Weights of a small GPT-style language model, trained from scratch on English Wikipedia: vocabulary 1024, 5910 steps.
Each number is 128 + 32 x the weight over the matrix's rms, rounded and kept within 0 to 255. Layers, rows and columns count from 0.

# layer 7 attention query, 192x192, rms 0.303, rows 141-176, columns 0-191
[[107 157 176 177 184 157 164 185  64 157 131 130 143 114  64 142 178  94 107 194 126 134  88 176 149  69 158  57 151  51 116 114  67 120 164 139 124 100 132 130  64 110 104 103 145 111 117 169 165  81 133 130  79  76 125 111 192 190 157  60  97 143 152 149 114 113 161 113  73  99 175 109 153 168 182 155 176 123 125  98 130 127  79 118  92 124 121 198 180 121  44 136 222 134 144 185 109  80  82 130 106 117 125 118 161 197 170  52 225 157 130  66 129 215 113 110  73 143  75 140 124 153 173 133 115 110 159 133 131 142 162 127 163  90 135 176 128  74 121 217 168 121 146  94  94 124 147 129  60  61 123 163  75  89 185 161 215 126 143 146  36 130 108 158 197  75 112 106 149 151 135 151 123  86  79 138 158  75 163  95 125  54 137  73 112 101 114 216 167 106  84 179]
 [ 69  75 101  95  62 144 154 117  77  94 129 172 124 120 131 137 123 157 176 117 131 106  98 101 125 115 122  64 145 123 159 146 117 141 155 110 142 154 103  86 131 196 120 107 142 101 125 159 158 140 134 164  76 150  96 116 129 198 155 109 130 116 177 155 132 171 113  95 169 150 119 140  77 119 105  82 126 184 132 110 122 170 156 128 132 120 126 128 118 186 145  44 167 173 135 150 107 113 195 145  96  94 165  93 143 113 177 139 129 129 165 147 148 110 150 110 156 128 141 109 162 177 143 104 108 127  70 151  85  80 156 164  98 170 140 113  83  83 166 155 159 104  86 154 119 164 182 103 120 104 103  98 147  73  49 165 154 110 114 189 149 154 163 186 173  99 125  84 194  42 111 109 162 145 104 152 148 131 168 138 141 178 144  78 156 136 103 135 123 123  97 118]
 [142 131  62 115  84 169 138  46 138 126 116 147 146 143  61 144 105  74 215 166 131  94 146 129 125 142 102 100 215 112 177 116 169  78 126 113 121 124 114 183 109  77 149 143 154 104 125 152 174 148 122 135 121 122  85 106  97 108 141  94 111  62  95  42 148  87 139 154 112 184 117 140  93 210 150 155 112 153  90 144 151 153 166 116 173 145 138  94 192 111  49 120 157 168 109  80 111 134  92 152  83 108 178  93 116 160  81 145  85 130 181 115 145 106  85 174 146 125 131 139 128 137 141 117 105 137 135 160 118  54  77 114 153 148 111  73 113 181 138 120  30  57  81 205 102  70  77  90 197  80 183 113 193  91 103 183 210 118  74 117 166  49  65 119 144 185 153 131 136 118 122  88 155 177 170 128  96  89  75  88 141 137 142 107 102 141  48 155 144  82 131  64]
 [135 152  85 150 188 132 136 141 125 156 188 151 137  94  98 176 123 122 128  85 149 112 139 155 134 140  63 171 125 176 136 157 137 128 140 147 120 110  90 137 108 136 123 125 138  69  95 121 117 125 156 142  84 151 137 108 126 130 130 134 111  97 102 182 169  81 146 133 170 147  90 140 134 133 120 147 145 121 161 103  98 156 101 141 138 117 159 122 135 176 150 116 194 154 148 132 151 117 135  27 144 121 137 130 123 166 139 130 129 116  95 188 169 137 130 127 183 170 142 126  65 154  95 167 108 126 132 122 104 114 100 200  93 117 140 118 133 129 155 132  90 152 124 118  96  75 151 151 132 133 169  83  94 150 166 127  74 123 113 169  84 133 172 105 138 130  90 103 145 105  93 136 132 169 130 141 101 157 116 175  80 116  99 131 115 123 133 138 142 142 121 192]
 [114 152 109 139 155 116  72 181  78 136 155 107 117 111 165 155  97 157 117 144 132 134  96 157 124 109 131 152  97 159 120 146 154 107  77 103 112 131 143 105  97 143 201  97 147  70 116 123 102  57 138 144 117 134 112 131 181  95 193 152 148  81 168 125 125 198 181  82 146  90 129 101  88 108 122 116 124 115 170 152 186 105 158 117 137 140 101 124  86 143  97  96 114 148 103 133  97 159  77  91 145  88 115 128 122 122 128 160 159  86  88 132  93 171 125 129 153 122 117 113 103 101 127 120 161 130 167 126  93  97 125 116 196 100 176 110 130 135 200 169 105 111  72 105 143  94 142 130 133 145 117 123 130 176 162 108 111 166  76 111 120  93  94 148 146  79 105 101 174 129 137 170  77 132 134  95 144 138  88 125  89 109 117 104 129 185 183 167 144  76 115 122]
 [120 155 128  93  98 130 148  94 114 125 122 127 176 146 116 143 127 141 105 176 122 125 143  96 122 116  57 137 159  57 119 130 129 119 174  98 169 132 136 137 149  99  82 137 116 205 141  70 123 160 146  73  92 127 102 156 126 133  98  69 130 132 164 119 134 124 122 176 136 120 164 123 118  75 127 139 126 120 127 208 133 156 164 119 126 107 131 110 101 105 145 127  90 131 121 129 102 126 164 141  59 131 137 124 127 129 145 122 114 168 109 147 148 114 160 148 136 131  94  95 142 161 164 152 156 127 101 133 205 121 130  60 172 128 133 113  94 116 109  76 183 137 177 189 115 162 129 109 120  87 132 167 126  88 140 122 141 117 142 101 168 143 143 135 181 167  87 171 118 120 125 132 127 162 170 104 142 136 126 101 143  91 161 111  97 138 144 163 177  83 111 121]
 [105 100 100 152 144  83 141 159 134 121 192 155 104  95 136 174 137 121 112 120 142 147 163 119 133 158  82 157 118 155 121 120 119 120 156 104 170 136 156 103 102 164 121 113 176  93  86 170 117 107 163 129 135 129 142 140  90 137  80  94 135 170 114 116 140 109 159 105 149 102  86 111 103 151  93 135 137 109 182 137 122 134 183 164  88 131 147 105 135 172 106 165 121 176  94 166 103 143 153 116 221 125 147 113 103 148 116 109 125 156 123 153 144 117  99 124 146 112 132 165 133 130 113 130 130 107 133 156 148 141 141 170 115 114 121 149 183 149 152 179 146 104 116  98 100 114 157 138 182 109 109 150 131  83 154 111 131 153 158 117  76 105 180 141 120 169  89 132 105  90 153 112 167 156 126 119 162 133 121 161  98 141 136  99  83 125 120 158 122 135 124 175]
 [133 112 108 157 118  94 125 182 121 121 116  91 127 170 110  93 134  86 109  85 133  96 134 165 164 172 153  67 126  98 159  96  71 125 117 116 113 162 124  69 172 140 127 144 102  81 172  74  96 188 117 171 127 141 115 111 144 134 119  83 133 161  91 160 129 144 141  94  95 109 132 146 154 111 178 160 148 144 153 111 135 154 103 107 161 193 159 145 109 134 117 125 130  74 114 125 151 131 130 177 111 152  88 111 120 143 155  91 136 172 116  97 127 156 116 108 126 115 121 121 109 169  75  82 155 119  94 148 117 121  91 153 139 131 108 148 138 104 138  94  77 105  94 181 127 128 104 102 131 119  88 161 130 115 107 124 125 129 157 147 102 125 131 156 135 164 120 123 116 120 141 122 154 120 124 118 135 137 117 142 114 155 119 118  98 116 100 100 145 173 163 126]
 [133  87 108 113 115 101 180 100 146  93 126 113 112 110 129 194 114 173 134 134  87 135 118 102 109 112 147 124  44 104  81  63 149 131 117  81 102 170 116 119 118 151 169  92 124 149 129 167 154  71 157  78 122 136  59 124  76 137 146 105 161  74 120  87 116 126 128 144 148 131 151 124 179 137 133 132 115 146 124 147 143 106 177 151 117  98 118 116 112 157 125 145 120 117  94 151  79 102 154  97 150 117 176 177 147 139 127 132 148 148 125 114 176 100 117  90 176 115 106 130 127 129 155 161 114 133 150 142 143 116 141  96 135 141 169 107  63 188 110 135 129 132  99 137 113 111 136 152 132 111 153 117 133 121 120 147 182 114  99  67 115  65 126 162 169 136 162 134  88 129  69 160 178 138 122  75  38 109  99  60 115 175 121 106 135 108  43  90 132 127 141 107]
 [146 138 160 170 115 124 143 156  95 116 139 178 154  84 141 181 134 135 141 146 128 107 139 166 138 110 128 156 118 148  94  91 101 110 154  57  90 135 163 134 132 133 161 176  92 143 132 121 157  94 204  91  80  79 165  95 130 158 135  99 157  86  93 123 119 125 131  79 130 111 110 103 118 146 107 137 109 128 117 158 187 122 129 153 118 119 161 159 119 145  94 187 149 126  99  96 101 146 109 124  92 123 137 140  98 138 143 169 159 167 137 142 177  92  90  99 151 187 112 142 118  91 127 171 111 104 186 156  70 143 143 118  69 110 115 124 124 162 168 116  79 128 151  70 141 118 166 117  83  96 118 138 179  63 171 134 132 158 132  86 120  84 152 149 110 119 103 146 196  91  69 137 118 111 134 159 126  90 128 122 132 153 119 140 140 104 131 115 101 127 117  91]
 [128  87 130 139 111 156 148 170 130 148 107  98 103 151  97 161 137 147 114 140 142 114  72 162 141 153  80 177 109 143 125 122 131 140 115 173 105 104 105  87 129  98  59 172 160 130 128 108 122 168 110 112 127 160 137 103 207 162 149 143 117 149 117 159 122 159 130 113 182 136 142 144 129 109 141 177  94 165 119 126 151 181 139 107  92  90 120 101 117 169 199 118 176 140  92 117 120 134 195 126 128 146 124 114 126 175 127  70 146 101  88 145 118 171 101 114 161  95 121  83 141 154  98 118 149 131  64  83 140 122 104 187 114 148  97 134 161 165 173 159 131 118 113 100  98 148 180 109 139 188 137  83 157 138 126  82 188 148 138 162 110 158 151  25 172 116 146 118 140 153 132 111 160 125  93 193 151 175 148 142 166 205  61 137 154 167 119 114 145  85  94 156]
 [132 111  91 116 140 197 123 103 152 105 135 115 113 147 120  50  92  92 135 149 142 140 192 125 141 170 156 103 135  58 192 125 178  98 132 143  88 164  90 111 141 142 151 127 146  76  91 146 133 182 145 167 120 119 110 135 150 104 111 123 137  66  81 119 175 155 144 117 143 151 142 145 162 133 126 153 189 127 191  96 125 159 148 116 122 154 120 107 122 172 110 103  99 126 108 142 128 117 185 172 141  80 130  69  97 131  90 120  73  81 158 138 120  93 158 157  76 109 156 126 128 117  84 100 155 123 136 125 115 146  88  94 144 174 120 125 137 143 131 113 147 175 179 151 210 139  89 134 148 164 198 126 148 182  60 132  92 149 108  99 174 201  87 114 107  86 127  69  62 141 129 108 133 130  72 123 126  70 111 161 165  96 186  68 116 180 116 149  93 111 148 113]
 [119 106  83  92 159  61 133  62 111 147 118 104 173 132  79 164 131 150  64 121 150 140  94 102 135 121 148 135  75 142 156 136 103 125 135 183 136 137 176 126 159  91 143 135 116 157 144 119 120 126 109 124 124 153 126 177 142  94  85 105  97 131 110  96 156 161 161 136  96 133 119 123 167  90 105 162 139 126  97 115 102 117 128 115 140 139 154  93 159  64  69 143  82 118 160 122  84 166  69 119  91 134  90 118 165 125 129 130 159 103 113 113 185 107  92 113 143  78 129 131  86 167 101 122 137 111 138 107 145 171 157 103 163  46 120 124 158  99  79 105 148  99  79 144  70 164 104 220 125 125 167 129 144 125 103 165 118 121  97 102 152 125 105 134 105 123 102 110 140 175 138 164 150  36 155 134 130 129 138 128 174 134 119 101  70 132 145 109 139 130  97 157]
 [119  71 120 181 128 214 148 136 157 184 116 127  73  92  78  99 136 188 160 103 183 128 108  82 155 126 126 131  70  80 124 102 139 139 149 130 173 138 117 113 135 126 127  78 119 118 159 137 125 165 116 115 147 161 102  75 179  54 114 157 139 155 151 120 154 139  93  59  86 127 124 133 100 200 154 164  87 135  90  72 140 127 136 150  75 136 125 120  62 115 130  99 127 128 121  69 102 174 124 145  46 113 179 133 164 138  89 162 136 183 170 125 134 105 128  70 149 108 177 105 125 130  71 108 124 103 138 106  98 126 144 143  97 107 167  99  80 112 147 170 135  47 113 150 114 184 168 126 169 173 137 103 159 182 129 152 112 166 106  77 113 111  90 103  96 117 139 152 130  59 133 164 153  82 171 103 189 119 155 143 125  98 171  54 159 107  67 110 103 137 114 108]
 [121 145  73  92  47 127 157 133 148  92 189 124 132 170 165 109 159 114  93  69 145 226 114 172  90  94 120  86 117 102 130 130 131 163 142 129 147 112  84 109 119  79 130  97 193 144 131 134 104 149 186  63 163 123  64 151  72 176 142 189 115 124  98 150  88 108 201 158 139 133 132  92  94  74 132 124 147  54 134 106 164 124 131 167 108  79  63  97 105 167 163 157  84 152 148  72  93 110 136 130 148  75 119 182 135 123  75 168  99  90 162 130 144 144 133 110 118 128 119 171 118 129 106 185 145 155 138 151 117 124 176 147 142 137 110 168 106  60 138 172 156 175 175 171  69 154 176 142 133 134 159  83 111  89 118 126 163 127 119 144 152 148  94 163 100 110  95  81 102 154 126 129 126 114 153 101 150  37 129  91 174 119 134 176  90  73 124 223 131 165 128 112]
 [ 89 114 137  97  57 114 140  73  50  78 110 147  31 114  84 144 161 153 108 106 152  78 148 152 197 146 100 173 143 165 151  84 187 195 109 131 142 150  73 138 122  87 113 171 168 125  65 146 197 130  89  89 141 136 123 179 182 136 138  89  85  98 182  97 110 179 193 127 144 156 196 177 147 109  80 128 114  97 142  45 158  90 124  77 189 157 110 212 185 160 180 142 116 168 104  61 158 112 151 113 174 148 176  56 181 101  68 106  33 122 170 194 129 177 148 155 163 124 235 145  92 109 153 168 157 118  95  80 165  79 120 157  90 136 128 120 104 219 160 138 125 212  77 184 131  67 150 158 121 126 112 144 180 114  44 156 179 114  49 100  99  54 136 175 136 162 113 116  68  98 142  91 191  98  50  95 105 146 183  84  91 150 151 145 198  90 106  61  68 163  56  20]
 [154 114 187 187  81 105  84 196 200 156 167  73 131 150 148 140  92 151 152 115 166 122 128 100 122 106 178 133 165  96 157 119 110  79 166 114 173 145 158 117 121 143 127 115 175 192 124 143 111 174 144 175 176 102  92 164 123 145  91 106  63 161 103 130 114 125  95 241 101 139  59 109  82 105 136 178 122 122 171 168 120 123 113 131  81 116 161  37  78 175  82 119 123 149 126 147  93 108 137 141 199 170 115 202 115 102 155 148 106 184 154 146 144 125 143 130 144 174 107 124 109 123 110 105 130 167 106 117 105 144  87  84 100 101 191 214 160  97  96  84 155 140 110 150 160 158 116  81 161 109 136 147  98  93 143 154 177 101 107 211 137 156 127 219 112  89 151 146 137 116 124  73  74 141 189 142  41 158 116 156 152 167 127  76  75 165 129  89 108 192  89  75]
 [156 157  90 121  76 103 109 187  92 134 168 148 105 131 185 133 112 109  97 118  77 141  96 122 120 147 141 171 110 157 129 148 160 111 151  68 143 163 126 126 110  83 126 148 183 141 143 144 156 148 171 128  87 121 165  88  98 143 134 101  83  61 145 130 114  89  93 187 116 164 141 183 143 102 118 116 166  63 170 151 180 112 146 138  72  94 132 182 117 105 122 122 140 111 138 149  88  83  98 154 138 148 165 148 148 204 142 105 186 167 156 114 161  92 142  59 107  59  75 141 123 146  74 144 133 146 170 126  97  78 181 159  25 115 187  47  92 169  97 135  85 100 143  58 176 143 162  95 121 131 140 118  99 106 148 133 114  96 171 120 157 108 178  86 101 139  42 114 157 112 100  84 126 181 166 107 131  96 108 162 145 133  76 159 185 106 121 171 137 130  97  71]
 [145 183 123 189  55  52 172 142 105 159 139  94  76  40  86 171 126 162 150 180 119 165 188 109 149 128 130 148 137 108 118 115 106  96 168 156  77 138 164  93  74 101 171 169 190 113 146 127 179 104 173 133 127 206 137 201 147 100 190 245 138 107 119 113 161 148 115 157 143  92 158 143 113 128  80 159 116 187 203 125 116 123 144 118 131  87 200 103  63 126 150  68 128 119 120 105 110 144 120 107 129  87  87  65 111  99 149 110  93  87 106 164  99 138 128 135 158 116 156 123 154 153 147 103 103  96 131 178 129  45 141 117  95 100  87  77 131 125  89 140 135 178  75 143 109 118 125 165 160  42 127 179 152 181 104 131 132 118  80 120 105  89 133 106  75 144  86 152 174 237 129 142 226 116 155  98 126 162 136  81 103 177 182 135 160 152  63 139 110 122  82 150]
 [121 110 128  79  94 217 118  54 126 125  81 184 131  70 135 129 116 164 133 119 106 216 117 147  73  88 129 118 156 100 131 155 145 124 153 171 127 158 151 212 145 128 120 160 119 155 121 173 108 110 106 107  54 117 128 145 141  85 117 140 128  86 157 125 126 115 160 202  99 136 171 107 176 122 172  97 114 135 143 161 121 118 100 133 139  90 184  98 157  87 155 122 113 122 179 141 178 121 155 165 119  87 120  46 107  96 130 126 158 154  96  97 179  82 171 172 117 121 110 167 143 139  96 173 133 130 172 127 152 101 147 145 152 150 109  75 131 115 131 112 112 127 160 139 109 173 147 149 106 102 129 144 128 119 123 105 139 175 127 106 107 108 137 135  91 120 148 167 144 147 133  69 170 122 148 185 122 136 115 149 117 148 107 171 103 150 126 138 217 133 165 103]
 [106  91 114 122 149 158 111 121 169 135 137 129  60 132  91 102 161 169 166 107  70 111 153 126 111  89 125 154  77 140  70 149 151 126 162 136 167 109 119 136 104 124  86  89 157 118 103  56 166 142 143 114 141 111  99 125 114 127 128 165 135 112 138 145 172 104 135 133 186 138 152 127 138  48  39 119  78 119 127  81 116 140 170 160 123 171 141 185 147 153 170 156 105 137 181 123 114 159 186 145  75  64 146  72 132  86 138 153 107  99 150 120 146 114 119 166 162 125 110 138 184  81 174 171 177 106 100 134 181  82 170 142 146 175 147  98  93 165 128  87  65 179 147 112  93 134 188 150 147 124  77  71 111  82 110 197 115 102 132 128 158 111 113 111 141 141 122 173 133 167 134 134 125  92 125 113 177 141 101 175 110  64 107 123 176  94 133 107 114 160 117  99]
 [156 102 149 147 127 178 129 116  70 122 128 152 114 150 103 100 159 158 154 128 132  98 166 126 114 105 101 139  96 143 148 108 111 127 104 115 110 116 102 131  65 103  88 108 144 129 120 185 123  88 175 131 142 149  96 143  96 111 162 118 120 120  95 152 201 117  61 134  95 109 171 163  95 146 122 142 121  94 141 159 130 126  99  39 118 104 153 172 132 159 176 136 127 141  95 138 130 183 145 132 144 131  63  63 125 118  95 141 172 133 145 146 180 151  62 114 149 125  98 158 163 156 145 121 169 123 169 152 140 118 126  96 120 112 108 118 133 137 178  85 133 132 111 108 160 160  82 118 146  80 122 102 134  88 186 104 153 106 131 102 148 128 125 104 165  91 155 117 118  59 103 130 125 106 122 158 131 175 123 134  81 155 126  98 142 134 139 156 130  96 144  80]
 [ 76  85  90 133  42 138 146 117 128 141 139 121 131 113 107 116 141 116 213 134 155  52 161 178 106 129 143 167 112 131  93  95 149 152 169 124 118 101 163 133 119 139 129 123 187 138 123 148 160 149  60 128 161 113  41 178 138  78  98 184 175 121 157 147 120 135  94 142 132 159  89 177 123 120  94 110  54 142 126 119 108 170 137 180 113 141 106 106  89 143 110 180 116 143 149 106 175 160 170  98 170 104  86 167 167  89  94 117  77  76 120  98 106  75 118 157 102 143 182 123 216 119 131 176 138 130 108 184 163  44 144 149 108 161 146 144 111  90 186  53 108  91 115 143 115 106 127  57  94 130 149  76 117 114 106 121 105 105 115 134 108  66  92 103 144 166 102 135 116  95 123 109 124 160  37 141  82  98 120 147 121 186 119 113  73 112 124 103 117 170 131 112]
 [134 187 196 132 128  74 144 177 182 119 114 153 164  85 166 160 113 168 102 144 111 147  67 164 119 131 203 132  82 112 157 168 138 120 131 102 119 129 146 138 151 118  72 124  55 174 162 170 156 101 143 164  93 109 205 102 156 123  91 121 135 152 105 125 139 138 136  90  56 143 142 132 158 125 142 146 156 149 147 172 112  72 116  78 111 134 137  80 130 106  60  78  60 120 126 125 106 113 144 113 179  89 210 114 114 132 110 105 151 193 103 124  87 136 135 146 143 183  95 160 153  95 138 184 109 148 100 147 100  82 111 121 140 101 166 166 113 103 115 215 131 163  85 134 165 119 138 156  64  76 118 156 177 147 135 178  87 115  91 133 169 137  98 123  70 163  95 139 130 157 138 112 126  79 156 114 128  81 180  93 120 158 121 162  93 128 138 161 167 167 122 157]
 [115  92 147  64 147 124 111 130 151 143 123 107  50 138  58 118 180 111 132  95 132  83 179 162 123 132 124 102 115 157 100  96 111 158 107 116 121 167 137 129 136 169 109 116 204 162 143 115 138  95 153 185 150 131  82 121 109 103  98 157 150 151 137 125 168 146 128 141  90 147 133 102 145 176 134 158 169 127 111 142 164  70  99  99  65  48 123 174 147 109 129 109 112 124 128 133 111 130 153 198 107 114 179 164 137 163 119 123 127 115 127 137 129 123 137 116  95 113 103 138  95 114 174 152 112 142 143 147 112 150  89  95 128 127 156 140 135 117 118 135 107 152 175  69 100 121 148 168 159 170 158  89  66 102 150 167 117  85 195 168 161 143 174 122 139 171 142  97 130 208 118 163 134 111 142 178 111 125  91 144 125 114 125 163 129 139 146 170 154 116 156 162]
 [194 152 137 152 144 166 122 143 164  61 129 168 100  97 152 128 109 147 147 113 125 156 105 149 113 123 101 169 139 114  71 116 156 131 126 132 199 170  76 102 148  82 127 142 129 123  80 169 106  93  72 141 115 148 118 149 134 133 128 137 149 147 178 154 169 149 108 147 147 123 149 127 123 121 175 159 134 154 119 106 128 117 109 102  75 120 154 106 135 117 167 126 165 127 199  80 133  96 121 109 136 145 112 105 165  96 137 161 115 138 136 107 107 111 136 110  87 112 152 114 163  86 137 127 111 131 154 169 104 106 117 150 168 143  67 120 119 106 135  85 124 175 159 174 159  91 148 116  90  96  98 124  76 141  81 137 129 138 103 169 101 100 112 164  71 105  98  99  97  87 113  60 152 192 112 135 102 141  83 148 113 127 139 120 112 160 117 112 162 182 161  91]
 [ 90 143 154  91 123  93 132 114 130 156 143 152  60 136 159 146 109 159 108 121  81 121 124 177 157 185 100 129 128 191 129  99 183 100 148 126 125 102 119  73 126 143  98 178  82 125 136 176 162 114 162  75 120 134 144  92 147 138 150 120 159 167 144 152  79 134 159 116 107 126 166 122 134 116 145 132 115 130 151 169 103 106 117 121 100  90 158 154 152 143  71 113 145 123  94 156 125 154 158 156 113 171 211  88 116 121 163 107 131 150 157 154  45 172  98 176 139  97  98 122 135 135 170 125 126 158 126 153  87 151 122 166 187 119 129 147 158 151 108 150 114 212 245 111  82 111 120 121  59 104 108 179  92 148 163 137 115 133 143 146 130 153 102 126 226 157 139 170 161 121  91 110  87 135 100 142 136 153 123 129 166  45 175 146 123 104 131 162 162 149 123 124]
 [ 66 109 123 130 182 132  92 185 119 134 120 100 121 101 142 125 143  94  92 140 124 154 138 136 108 166 181 102 142  90 158 114 141 116 101 111 120  82  94 148  83 126 119 114 118 123 134 201 126 149  86 123 147 126 114  60 136  99 110 137 117 175  93  97 132 102 102 144  96 153 173 121 111 146 135 114 108 168 133 119 163 116 101 138 132 110 145 176 163 186 123 128 162  89 118 158 142 129 105 153 122 146 174 124 124 105 128  82 127 106 157 103 141 112  96  74 135 117 155 138   0 145 192 119 129 151 170 179 113 126  96 121 105 116 188 154 136 155 122 147 162 152 100 158 170  91 127 186 114  79  46 127 129  93 171 190 126 109  79 173 107 149 178 100 130 161 173 161 115 146 177 146 148 103 174 138 155 130 185 185 104  86 146 150 186  86  51 121 167 145 197 116]
 [100 186 181 160 156 101 136 195 152 132 179  52 129  84 128  98 108 172  98 124 106 193  93 135 126 107 134  63 116 113 186 137 172 116 179  92 169 124 179 164 116 135 139 130 106 112 138 151 155 135 118 124  58 144 146 120 146  95 162 115 122 171 144 132 120 102 105 123  99  54 115 109 148 106 140 185 103 177 120 151 119 131  86 169 121  47 137 190 117 135  92 168 155 126  64 210 125 139  66 172 191 109 115  97 143 179 168  99 146 182 159  94  92 213  70 120 143  77  54 140 104 150 159 141 158  95 113 152 156  97 120 124 155  92 143 167 126 128 138 204 154 109 168 110  80 140 158  99 157 129 131 177 133 120 137  45 151 128 164 155 148 100 148 116  84 138 126 144 188 110 175 100 141 128 191  85 147 146 108  39  66 103 157 161  83 113 108 112 159 131 123 170]
 [174 168 125  86 128 135 121 156 133 160 190 156 144 187 165 151 100 151  98 202  72 140 146  79 124 126 112 132 103 129  95 156 155 174  33 165 141 112 105 161 117 132 107  93 172  90  70 112 168  45  90 125 119  86 123 162 211 140 119  81  88 106 188 109 127  79  49 142 103 100 115 134  99 181  57  99 125  85 164 120  99 160 152 159  51 127 156 117 155 133 166 171 122 108  99 166 104 117 171 111 142 166 122 132  97 135 121 162 151 130 157 183 133  48 121 166 111 183 130 117 136 111 166 143 110 112 132 100 101 153  92 109 175 131  72  93 101 134 137  83 114 175 138  91 189  84 105  99 122 159 110 138 110 144 134 115 106  80 119 146 124 155 179 102  89 108 178 111  67  93 168 109 146  56 135  53  93 150 165 139  96 103 101 101 149 133 122  59 128 158  41 155]
 [153 124 141 119  98 172  97 157  26 118 168 181 144 101 148 177 186 149 130 144 185 164 131  93 176 167 116 110 142 142 139 157 140 160  88 126 150 140 103 112 131 133 116  69  74 135  93 119  99 100 188 155 100 124 120 117 153  37 216 100 119  67 136  91 109 135  84 139 129 107 141 121 209  76 143 119 164 123 112 156 130  69 143  65 143 182  99 138 146 104 180 147  75 123  59 110 118 108 122 143 124  95 134  82 118 150  76  78 170 153 131 114 145  80  70 152 103 201 181 110 121 114 147 102 106  65 181 104 154 174 181 126 118 105 147 100 152 147 124 165 154 146 161 161 134  95 103 193 102 111  92 111  96 165 196  72 143 166 141 122 139 111 131 104 176 127 167 126 172 110 130  84 182 174  76 162 132 137 127 161  67  84 181  91 109 154  74 157 229 112  94 107]
 [ 97 137 196 199 115  86  86 112 190 101  68 121 204  87 128 165 122 123 113 130 149 119 100 150 152 157  88 112 149  60 197  59 117 114  67  87  76 121 139 139 163 156  77 175 153 124 158 114 172 112 167 112 142 127 143  37 132 123  55 113  56 198 162 135 140  83 155 218 162 118 114  89 166 120  91 158 156  78 141 155  94 142 118  96 111 106 127  70 185 105 110 103 151 121  91 137 103 169  28 138 128 119 129  52 147 118 111  69 164 230 183 145 222 194 121 126 141 116  73  77  77  87 195 152 152 173 161 245 105 121  94 150 106  56 106 116 178 132 152 183 203  96 197 165 109  88 121 217 176 135  84 120 191 149 149 159 123  73 203 175  95 153 149 178 158  75  50 156 174 128 180 125 141 157 109 140 121 154 216 124 149  60 175  97  63  55 166  92  89 110 165 124]
 [172 120 122 182 133 125 156  47 201 141  55 121 130 148  91 176 137 113  71 150 139  89 146  77 118 123 202 101  15 125  90 146 133  97 123 163 221 134 105 120  82 136 136 102 130 151 173  95 104 115 226  81 190 182 131 147 108 141  40  83  73 119 158 129 170 146 149 128 155  86 155  79  73 107  81 155 176 132 108  61 165 104 207  48 136 118 225 170 107  98 153 158 115 131 148 124 112 139 230  89 133 142 128 140 151 119 200  79  81  53  97 145 110 135 181  87  60 170  91 114 168 154 125 116 130 127  90 122 132 155  70  95  94  54 146  51 116 192 112 133 100  85  42 149 133 116  28 182 216 146 173  56 113 111 151 122  79   0  95 148 123  88 178  99  52  97 189 145  72 174  28 163 113  78 172  50 121 221 138 112  40  81 159 112 100 109 146 116 134  96 168 148]
 [127 165 157  80 125  65 102 117 152 113 111 112  98 145 215 208 158 160 111 169  73 115 168 182 144 120 142  74 131  87 156 196  95 212  50 101 171 121 139 137 154 125 113 117 182 142 138 148 113 132 122 131 107 108 125 112 136 133  91 161 165  45 189 120 103 191 220 127 222 204 112 120  27 180 102 185  88 178  67 175 155 142 124 133  59 130 115  90 132  96 101 214 135 136 156 132 116 117 115 111 193 102 135 135 131  69 100 109 136 146 126 134 110  95 109 101 131  52 163 139 128 144 150 122 145 178 103  85 145 148 138 162  86 135 124 169 183  86 105 136 180 169 170 102 201 131  38 167  97  96  94 164 102 191  45 149 163 118 129 127 101 182 114 208 102 137  72 134 135 120 156  75 136 137 160 119 146 109 159 100 197 143 181 108 172 125 104 122 148  81  75 100]
 [ 26 134 107 106 100  98 144 125 133 143  79  87  57 106 135 126  93 139 103 115 188 101 169 162 177 105 112  97  56  55 114 152 128  84 118 100 139 157  94 113 158 113 116 134 102 108 174 129 154 141 164 137 127 143 115  69 120 150 138  69 168 102 163  89 128 151  94  79 149 154 159  96 163 178 121 118 110 144  70 139 166 159 127  72 117 100 159 133 115 156 152 134  91  60 128 164 142 103 107 146  96 167 184 126  74  96 140  75  72 146 107 164  77 127  65 105 181 135 128  58 143 105 153 138 115 191 154 117 117  82 145 155 116 146 227 117 183 135 204 162 119  92 142 121 104 156 140 202 148 179  46  93 166  96  91 200 139 161 143 187 158 123 158 113 132 148  98 106 117 154 120  67 104  71 171 109 118 113 174 133 150 145 149 146  94 137 126 115 142  79 176  73]
 [127 130 140 164 148 127  79 172 115 180 127 109 144 194 124  99  49 142 122 132 134 147 130 160  82 124 128 151 101 149  94 137 141 160  96 115  77 168 133 128 197 172  72 108 123 183 174 133 119 129  80 164 110  58 187 118 126  88 113 155 176 120 131 172 159 132 150 122  83  95  80 135 152 161 123 138 152 123 148 165 157 119 143 140 102 115 134  73 138 104  92 163 121 116 105 166 118 139  90 176 142  79 157 128 140 135 143 138 168 123 165 113 182 115 151  97 106 127 136 148  81  80 130 183 111 108 159 163 169  91 129 172 184 105 149 152 110 107 121 138 154 115 137 117 137  80 169 114 136 117 152 133 128 120 145 107  96 146 122 101 122 162 128 152 131 140  69 100 183 176 155 137 170 148  66 111 134  93 119 183 139 113 123  88 118 110  86 166 153 102 142 141]]